From a checkpoint of a small transformer trained on Wikipedia.
Size: 25 layers, MLP 1792 GELU, 72.6M parameters.
Architecture: no position embeddings, ALiBi.
Training: a variant of Adam for these matrices, 580M tokens.
Each number is 500 + 40 x the weight over its row's rms, rounded and kept within 0 to 999. Layers, rows and columns count from 0. Numbers have three digits each. The size before them is the row's rms in percent of the matrix's.

# layer 17 attention value, 640x448, rms 0.0222, rows 488-601, columns 336-391
123:455402496541439480533486460530461496436504500486437507491423516482530463475512478475462485471522507467472462531470475530457499504546526524432498444530497513508494521498
105:511501492474486477421506558460461414596508515532532513490459525495382445609473489489509470446477575550440516514527535486461460475493481487486436488550550475504489482472
113:482478477515482518513543516449509439503505565502544469507470479528483576431458475446463525522430529464491526458448514519434474541523512496493489453498528498493497496479
114:394550504403543476454526482507473550480538543503502510553540476563524491562461581437486468522502475539550457523492526471456488467494463455518483473487462527509513539471
121:481517459522467423489565535523474490444504545539545505574482485526522529564502473551566508489421545494514497479504475519527515545555488535485467551489533481472531542504
109:518497573556462455517554528469485482556414465511485505493488464510516510482488528525491507506592506431456505515518490486451443506530456494545573423497482539480507538504
124:524449523431509569511456528481476497540503475490555559448533467519499506518586480531535514501561471534513537438534473522554564546517486473514486573483513482495484504508
122:467532503505536549453445479479542543496493571544480515568538471473524429597540503507479493463516582469497497535448463527540497498490474516532453548587510529486527509509
116:424521515533558577463474458502512469498464459501500516477534516500524474469483496587472490430532511474523485526600523520499500547544524493438448510502480480437501479590
117:480471472507470465424524499471476553517474528504575484473532546499453462579532468524542504517481401593506520534543515531573502550500498536499568556533455477491471498465
115:462529488439494486502529552491452530509450470480534482483502547512510493529477489532429517568498524441536453509561510546462515481525503472486512440419477504445492440531
119:538548497467556480458477450509552494471516555489446516497496523510506492502491455534544518509579546483465507543545492512402482486540520519461478571533503476458480559486
119:570449465479443414497501512494547512490472562516495491478430481452534515449533538524576482484498382462501464502523511572492501496498448447574544495535474533558480536537
118:551569505424480480510499544410474515455424437472550469507471465515447509504493477456478514438592497509443466463482531539608495474546502518506542543480525462546476437514
116:447400481530495437464522493429606480532477477495444476513446435508516577491476571477499508462547460518507517508545528501542496560535508528579515483416486559508491507570
125:590527533535463489509562459492528434527479493495468487503510474469541470612525575464568464517536400573460502467481486465453551518516487499549482459482512465504466494574
114:482477458495514429491521474516570535495493506588540458483408556501544521500474444509499506479557445460426531450517481492557524484489477500447464466468531531506538490449
116:496466549574456446536394517527545462536481513552605477468455465510483566459512491498496491524455397509557485518533524558488496526536496510495550489516497524470507530547
114:566500471460490514448475420533456514486496476539520450533529520511521484499519481533555497535524508463462564491478489404572532484483453546483437492479460503530471452519
107:484549570510450426497531540564519472475584511548527441509513517492553508515501448495468536479497491461513520511492535514514485495451487451533497590492510518551472520457
114:549524510452582498442555504570485535548508495490574539520559552522462548485494539539476514550488512506505512437424486478503435504523488462443434503511497525479468476466
108:492553477539485493496526495470560392499459435524438445546562505534529473477467544506402470475589504475493449534543531542469500500493512532501469482523487491480510573498
116:432439473441507559480472503576500483561405595524470575537542585490582520429510430542430519460515532525509527534557472461517535510494518566517461502545490561479508510426
110:469439511550480602496443433478537540488455433428512575481471453445477509424498525436459514493448592593580500539533533434463487501479511522453505554472510497488502492485
090:527529497530489512491506491465470453561486533485505529430412501545507477499447556606479555524596437467430529521560502504491519510510479590559517492435466541489532535529
085:411456509483414563445470480538573511456479508506489521423527477512521551513468557515469511575541514513487510518503492530400464414573508436594496495460480518463469492501
096:528487466537555535454486542535419569454515531516476559524481533508513506482497537488475480471474425417539484463492524439512549431524547564467524548500482559460519488509
093:471426438523495492475462475575485537536582521479496415410545583476455438472393486479482447537392529454487514512497486466593575526513489476501547534475538474529446509516
094:509470457561418567504496525462600498459553528454551431513548499548496516512505454461480507516530434542513456524445516525419532517489539600520521482522488522474537501393
084:560483530486451485526480448526553467530525488498514491514475475449486466493444432531504553526501539532560576501415535503512553488462518518476533466519513482467476535456
094:543451533483536476463488469463430551502547451539518492492461501532539502459474399550514496481457541540515540519505473474598477547491488490507489462488487515473520551577
084:501457506524490606576542507478568490506542572411511509520464515532445552476499531549483491497489498476521482602492477457473440452469506482551512454489466573505507493458
088:516556499524541470469482486505431521518502521503493479501462531527498439524543489462508444512512420559494467493458512502483465517524500514548518508532494511482551470500
095:475489477479479530459518441446471467506441515476500539497386414579534484507425505511511505556609454542440499473538521539494529476573523496518520530538444548474495462494
092:581483430499502503531532472515507419445466500547428568520547503512560593539463460546542498486582537520484552426491512516434475458505491583544442481489498543529427577511
094:590524530454569462469539524457514495480584438470514542490465516572511538456465449556559555491509543547467517471521508530589433462537498408460556459466495512501492505533
082:571498439536546488508528548507452469532463556560523567477470521452486461533460598497477473538502519515528492529486475517505502470465473472473516502458515448472512457466
088:501490521531521436544439425453493541493476546520483500449472481532459511499537451503499458545655470469420508495535501509481476506543519420477535500497448471442502553492
093:411524501566471552477533460501508527507593539498478512460503493460614554544494530453512504469550528509509532409524518525489511521480551475475449561513560570476470464449
087:596519543550552496446504533526461450499570460564510538465493519476439468548418436576504442512483453457545545457509558479517495475540484530507479517505454519473512460461
083:449495512510534480439549576510465507527523466456505516470445514464548536537491510528521460452500448517571494435496458575457504565587442476510457524491518459485521528525
084:550503488465503536517484501507452509577487502428548444474491486455465562509478541495405511531515497480527437576517509465558461469515490414500527428496452531484593436557
085:457521441506477538513456526549578507477538566492504428553464435507565485573498504476452502469481550521439484511456464567522567492509515528520518446367490484498447534544
093:539564523507497473477468519521511560487491527410534471541447432431444457563448537508516465551475538527532451521443516538514552551489468512560479524517504452513507538450
091:615451517538507495451431453570512499446528434497535465484602505526533501537496506587518552531410476474424519498498475504467394542475466508534510555536483488567484489527
090:496542483558470457540458531468510493585397533542476527454476471529471531548531577435477512494543506503475496575491489544426538488540587470518505534473477443470569434423
092:563527563395492500424513542509422517455516461531555454469487494489520496535410536609524515507433476560437558568524524543578456509505458492517482551518448481518526534586
086:496488504479492450517471551452585489436536473487555505524381447465502483469514385527524525484482568529514530499568546507540413531454460476442532472534490426490506600506
089:510474470452493508478511476517446588528582447545504468465409570486477493540516448482529470435498526564512570441491545536486451466566479481440541464492492512534472536479
093:489394496541520488492515519506478519500656491537545479532514487483497532426517477511437476487529392461427568523535506486554442442535476467502492433523544545511529486466
087:511497579490526473508483542506511499554540529494556523461410429554473482529494579523557500521623477483476512583525496502490553457568502504536542488528476443504553536532
089:509561489496441572397471535470463522510527497514468525516609580511507478546522552550496543499450464517516556482503514513548506482477525537528551621587442473495458498514
098:531448554500477506500497551572444537472577461515512447479466486438515486488527525574482545481361580447512585508509497509540445520504464493452513479485488494484502547557
098:437455499574510510578487490437543476499392501491507491505467447509531538550502389516508483464590486493464497536535449494419551464541540479461555468548503534508483464492
088:539513561494526467475467445498507509539464457555506539447478483538595471464489457486455529463579494549478547583499491514491416513538507464485478493536448492489531503561
092:451452472528534482512523490490533428504535525440495505539385613555454525541532550532558465504504435545516487465529527508436473515492457508467539407485487530494563519535
087:475519473534529472533494474470430488515447485493530567556410586572436491541524514451511491528550488552489451533492516537470463538535528467480564495539469526551514558494
094:539553503496570527477502515469516504476468474470494520454537522550540479531584487502514504490540537497581490409528549582460569450557546555478500489508486485509533595461
099:449568519500461512511456497467565524557499511463550410534457575466445503514582500458500507503474503493548467544537442467548524525501510506523506449564490498486573544465
097:472514554513493501492456509471463542543564541517541473464498467498468448459490453514530497446481463506525523531438501497543550550472530506481569555543551488469562456477
092:445502521485523502549448515545556552378502472548501399525504425448582496510527421457492517461556494442483527465470447451518553511409543487580465465505493428491520548472
088:518491465495501520481456528491542515542538465413503485519542489441444547578486471498539446450430524521551518504466471478524526565494524495512495585560544481438545545445
088:548502559499569467476461509528421533560552479494548496526485503530476437435448509484501498568474537528566492475523507480529531526527489499483464502505440465540590505462
095:453520469520474589487498472439519503595533569476475489461461525503521488443537578422488480553526486529554497514530491518414598415427561492550512539487503511462503453424
096:492508505512556486513561422446560471521513526490475578559584432501558516462512485475465514470491437431541495538452510488456501486598529506500490554522528489511493480481
092:461412546562499436511498479499516516419487515543516471497429520511500471486493512508469506542485529536515516584555488550507456522529505457481527407546498557501499533424
094:520498433519521499539581513593484460463515500524530448473533487523493459457502486479553469532392516471480511466455513499561489465517492448431456475383506596456447550532
097:512476474525538542475487478530521507553493538500516563521508506521554547437524539559498505498471460361576529482488509531495558434529494518416515556527498578476530515544
101:525474513548485513499541495556556488546537590433518457473473551504529500447522473438479496512489445498577494576505484512458555511515514437503480456518519541510552471454
088:459525404502470519431523469521499512447456466523540535451515432496514511462510437472517509526505517506453451487464468528541439514524447496481496496437541467582483573484
089:474462483494496482469619501526514476526390515541468575550542448498541495499465438541490525477455503472514541551508477534439440471512427465444512441488474520514448527538
090:577449529463506480446465506437470489519485478542561501524478523476423484483494439520521489428430553489585515429498541455595494565495485526465521457529453471541474517485
083:544499468517600482464470499493502489506592501489525556484453477486484495493445497563477474563467507549493513448493524480467533517594475510493518529525549584415520514518
090:512561586486495452475513543556444532493524545496533451487504522503510517487489533526498468560431505512590464504554498527519484545552549440470484513574482521474561562487
093:465583486456520504524429506542452484555448515501445511528491544503500494485528529519565473448535426423524497465466475475511581512522518462425477471476528528467472422527
087:597587487519459570479455595449391521424498477455491527606512422461480539475491575471478470447510506590441501503505517491498565431498479460528518500540520452490414497479
089:457562485430449460525438484542569501511459466522449468501600529498524437551526459476494516461477613539549524477484510457515479477426452478442450549489550425558434451464
093:594459562503532549452501451503506477420504488485476521466557524525552489470459529500523520541489445525450545477540504505552489511516528529526478585495514517539521512528
088:529515546500482481506488579500526572520464535561493463500553463455462443502553487471542506508507512451529518505497515481544541477488530540505464490555497480409590501545
090:531481513499496517527463509483490469567420501451480479545589582482484500476453601453483471533480530520466485587454533504578578519506566521579467567637480495519521499496
093:417495536500469489514515534488512519492521458505529419499445431515470457485565487523500527537597558581385516527544496480498440537538470499483543505552446491522566530537
089:436554480494455526544484500487528514502429485400462444536552486467478474534527507532479483483484546566513470517414493470459493533465478499504511487522457437494493484499
089:478516452463537510498541453541524534557516507452496489501528520485527595501414585497514497495496461519454451584514456512410478453528505458609495501443485498500511490510
106:467499506496475448484517503435454505486535425585507425518511500527489437549461406462537533503479560574513499407463465468515440509418453523473451506449510414612453487491
082:513450492488590519500517499510508452545596486465572468533459533451552477511418455473531474518478497454505485489443533458592478492517519501430509439453514540523483458464
092:478523475518469558495541486479545554529595513469451465523494395516459522483487473481481525503472572563577514523480438478462504531476475500563482549471481424502507564482
097:502539478521471491552491453587529546500393454511485548484540515575554490577521471530528552434541438431520521515485519483476525533558553447414529546448457553506425483542
086:522473494418503520436475531457375535515571494477465513453372492512499447410471448543516487532457519620505526488509497516518464507473473577527508550570491460537602444502
135:499507527474592512556470471471464483537521513504501535519467524523534467468459466558507521518498511441582464460583498440404492509447519474436449502394449474440509543499
126:543472477541599536551467472462521534531449449449459625477544479547541502444505517435497464524478452509547507436498482542535505519461516542482408527529538502507484491475
123:477478443520442548453488568477526502515532509562471491494492499533551517515518501474520489538468455519539483493434510477469578509508485480515533468525501509480518530511
127:520472514529497522460520542471495540559539544437448542473545507515561500607575534546488505457465484524517534596508496520500493431501556533475485497514545464503480489472
120:497402544528519472547523489574528474480447498538512529469422477514483515498557523545456536466482505476510528477553483457450475528493457488460568531574494479495446494520
123:461547507506567466525434465527525457573445529462421502510554467504519478518476540538476485441564466551565523505442496498448510463494470495511537543493411447481524502499
128:461502451481531470544504574452482455517428534520488493518536518519582474496527467533490502477511517507475502506472511487539473471465553584455469457445512520507478474490
123:458519532495497493507513492509480525452588405573431483511525485496498461512530446516560539480513432487441492463486502499435459577520448485524511486498499465601492539511
125:517550489474512519440504572494557490411457482453506536519523506469431570555510493501487482472552496499566497539552502498532544476512515480437497533489525455527498509517
125:462528541547484532451453527542530566483476547532528536490398472484486467575486527555542520584479489547477536496492486523547501496494510464426550522504513496522536491544
124:489505440474454456504494434431495554519539553517510480540545521462538503512417569453538506469459552525470520565514501477452546535418520513575479499442543475533529393498
127:548535481509545508522565488509545447506511504558519533510477476539508565519539450486454479530497569531489492599508504569555481526507497494518463526547514493466507555484
117:487464457468530438500504498567458546457482462483484507550554553505476490499495487491553511425488545439496541522413449488498421519527498509534513545532508502481484518534
126:509564521467493492534502428505525521438544494455526413542442495495485503551466514545459482527492409481444498412438522514513547452465488520425497448431475512534576596453
125:510445474590501532499533476518521454478600492562537487487505478499473514477450481490488494560560437575523475495497480491572481496441474508488447524566474518491490471511
117:547515524509453505554504501537506494516443423532561582452386483469472534491500602490506467499493589470444538513484523503577547519541465452527501517427504541523519498464
123:482412475553498458456524497474479538432515540500546419515482513475485531573500458468537522488470471512537483515480478492417561532502518485549532487528575558514511512522
129:520519480480474557462435485541486506463516467486538480512466509499518467513541475491530512523584537491468497549495497478515490567497525506432500508567541426546594479519
116:514408487490532490590471423495533521559536448437496493440435493496411498514471570492426498572481417466537460512483529488578480493518481531452498433519481516538506470473
124:549535480515437485509508502489499526448533512475556542487558477490570456452485453470506513520544541498543552521483499486529469539464453549478531509475496455485480527462
119:568593385477458493513504510507506466455488514502450495491513506496564534443514504442557488406428515490532487481511501432475514479473498463575486447514529528454548529545
124:519476516606428558489492570469473521450441585482559472512534481515487554499525513501490490505494521598485448442508487485499513554505500452538466498506512516514454409513
122:559406512459481545454460502509500559491489457532521432497515457492495518542555514464530512528528485480482455514475508510471490407530501515479491423433532551598453440476
128:520539535504481519510529540456507523582429517485493564462497550499538531433498484550512479480504525458473493523485499499464430474541494528579461462538481505470473555578
127:543477549503524476460453494533494513584510464444489538543465632510468425481561474488466496471472432494535559444526523510503487551535509555445528501506502464504471423568
124:497573468443502479543505515508460517482506490418526501483474512549403488497583457485429498477490442569527485470461508523628461504456530539519543514485498525512531422435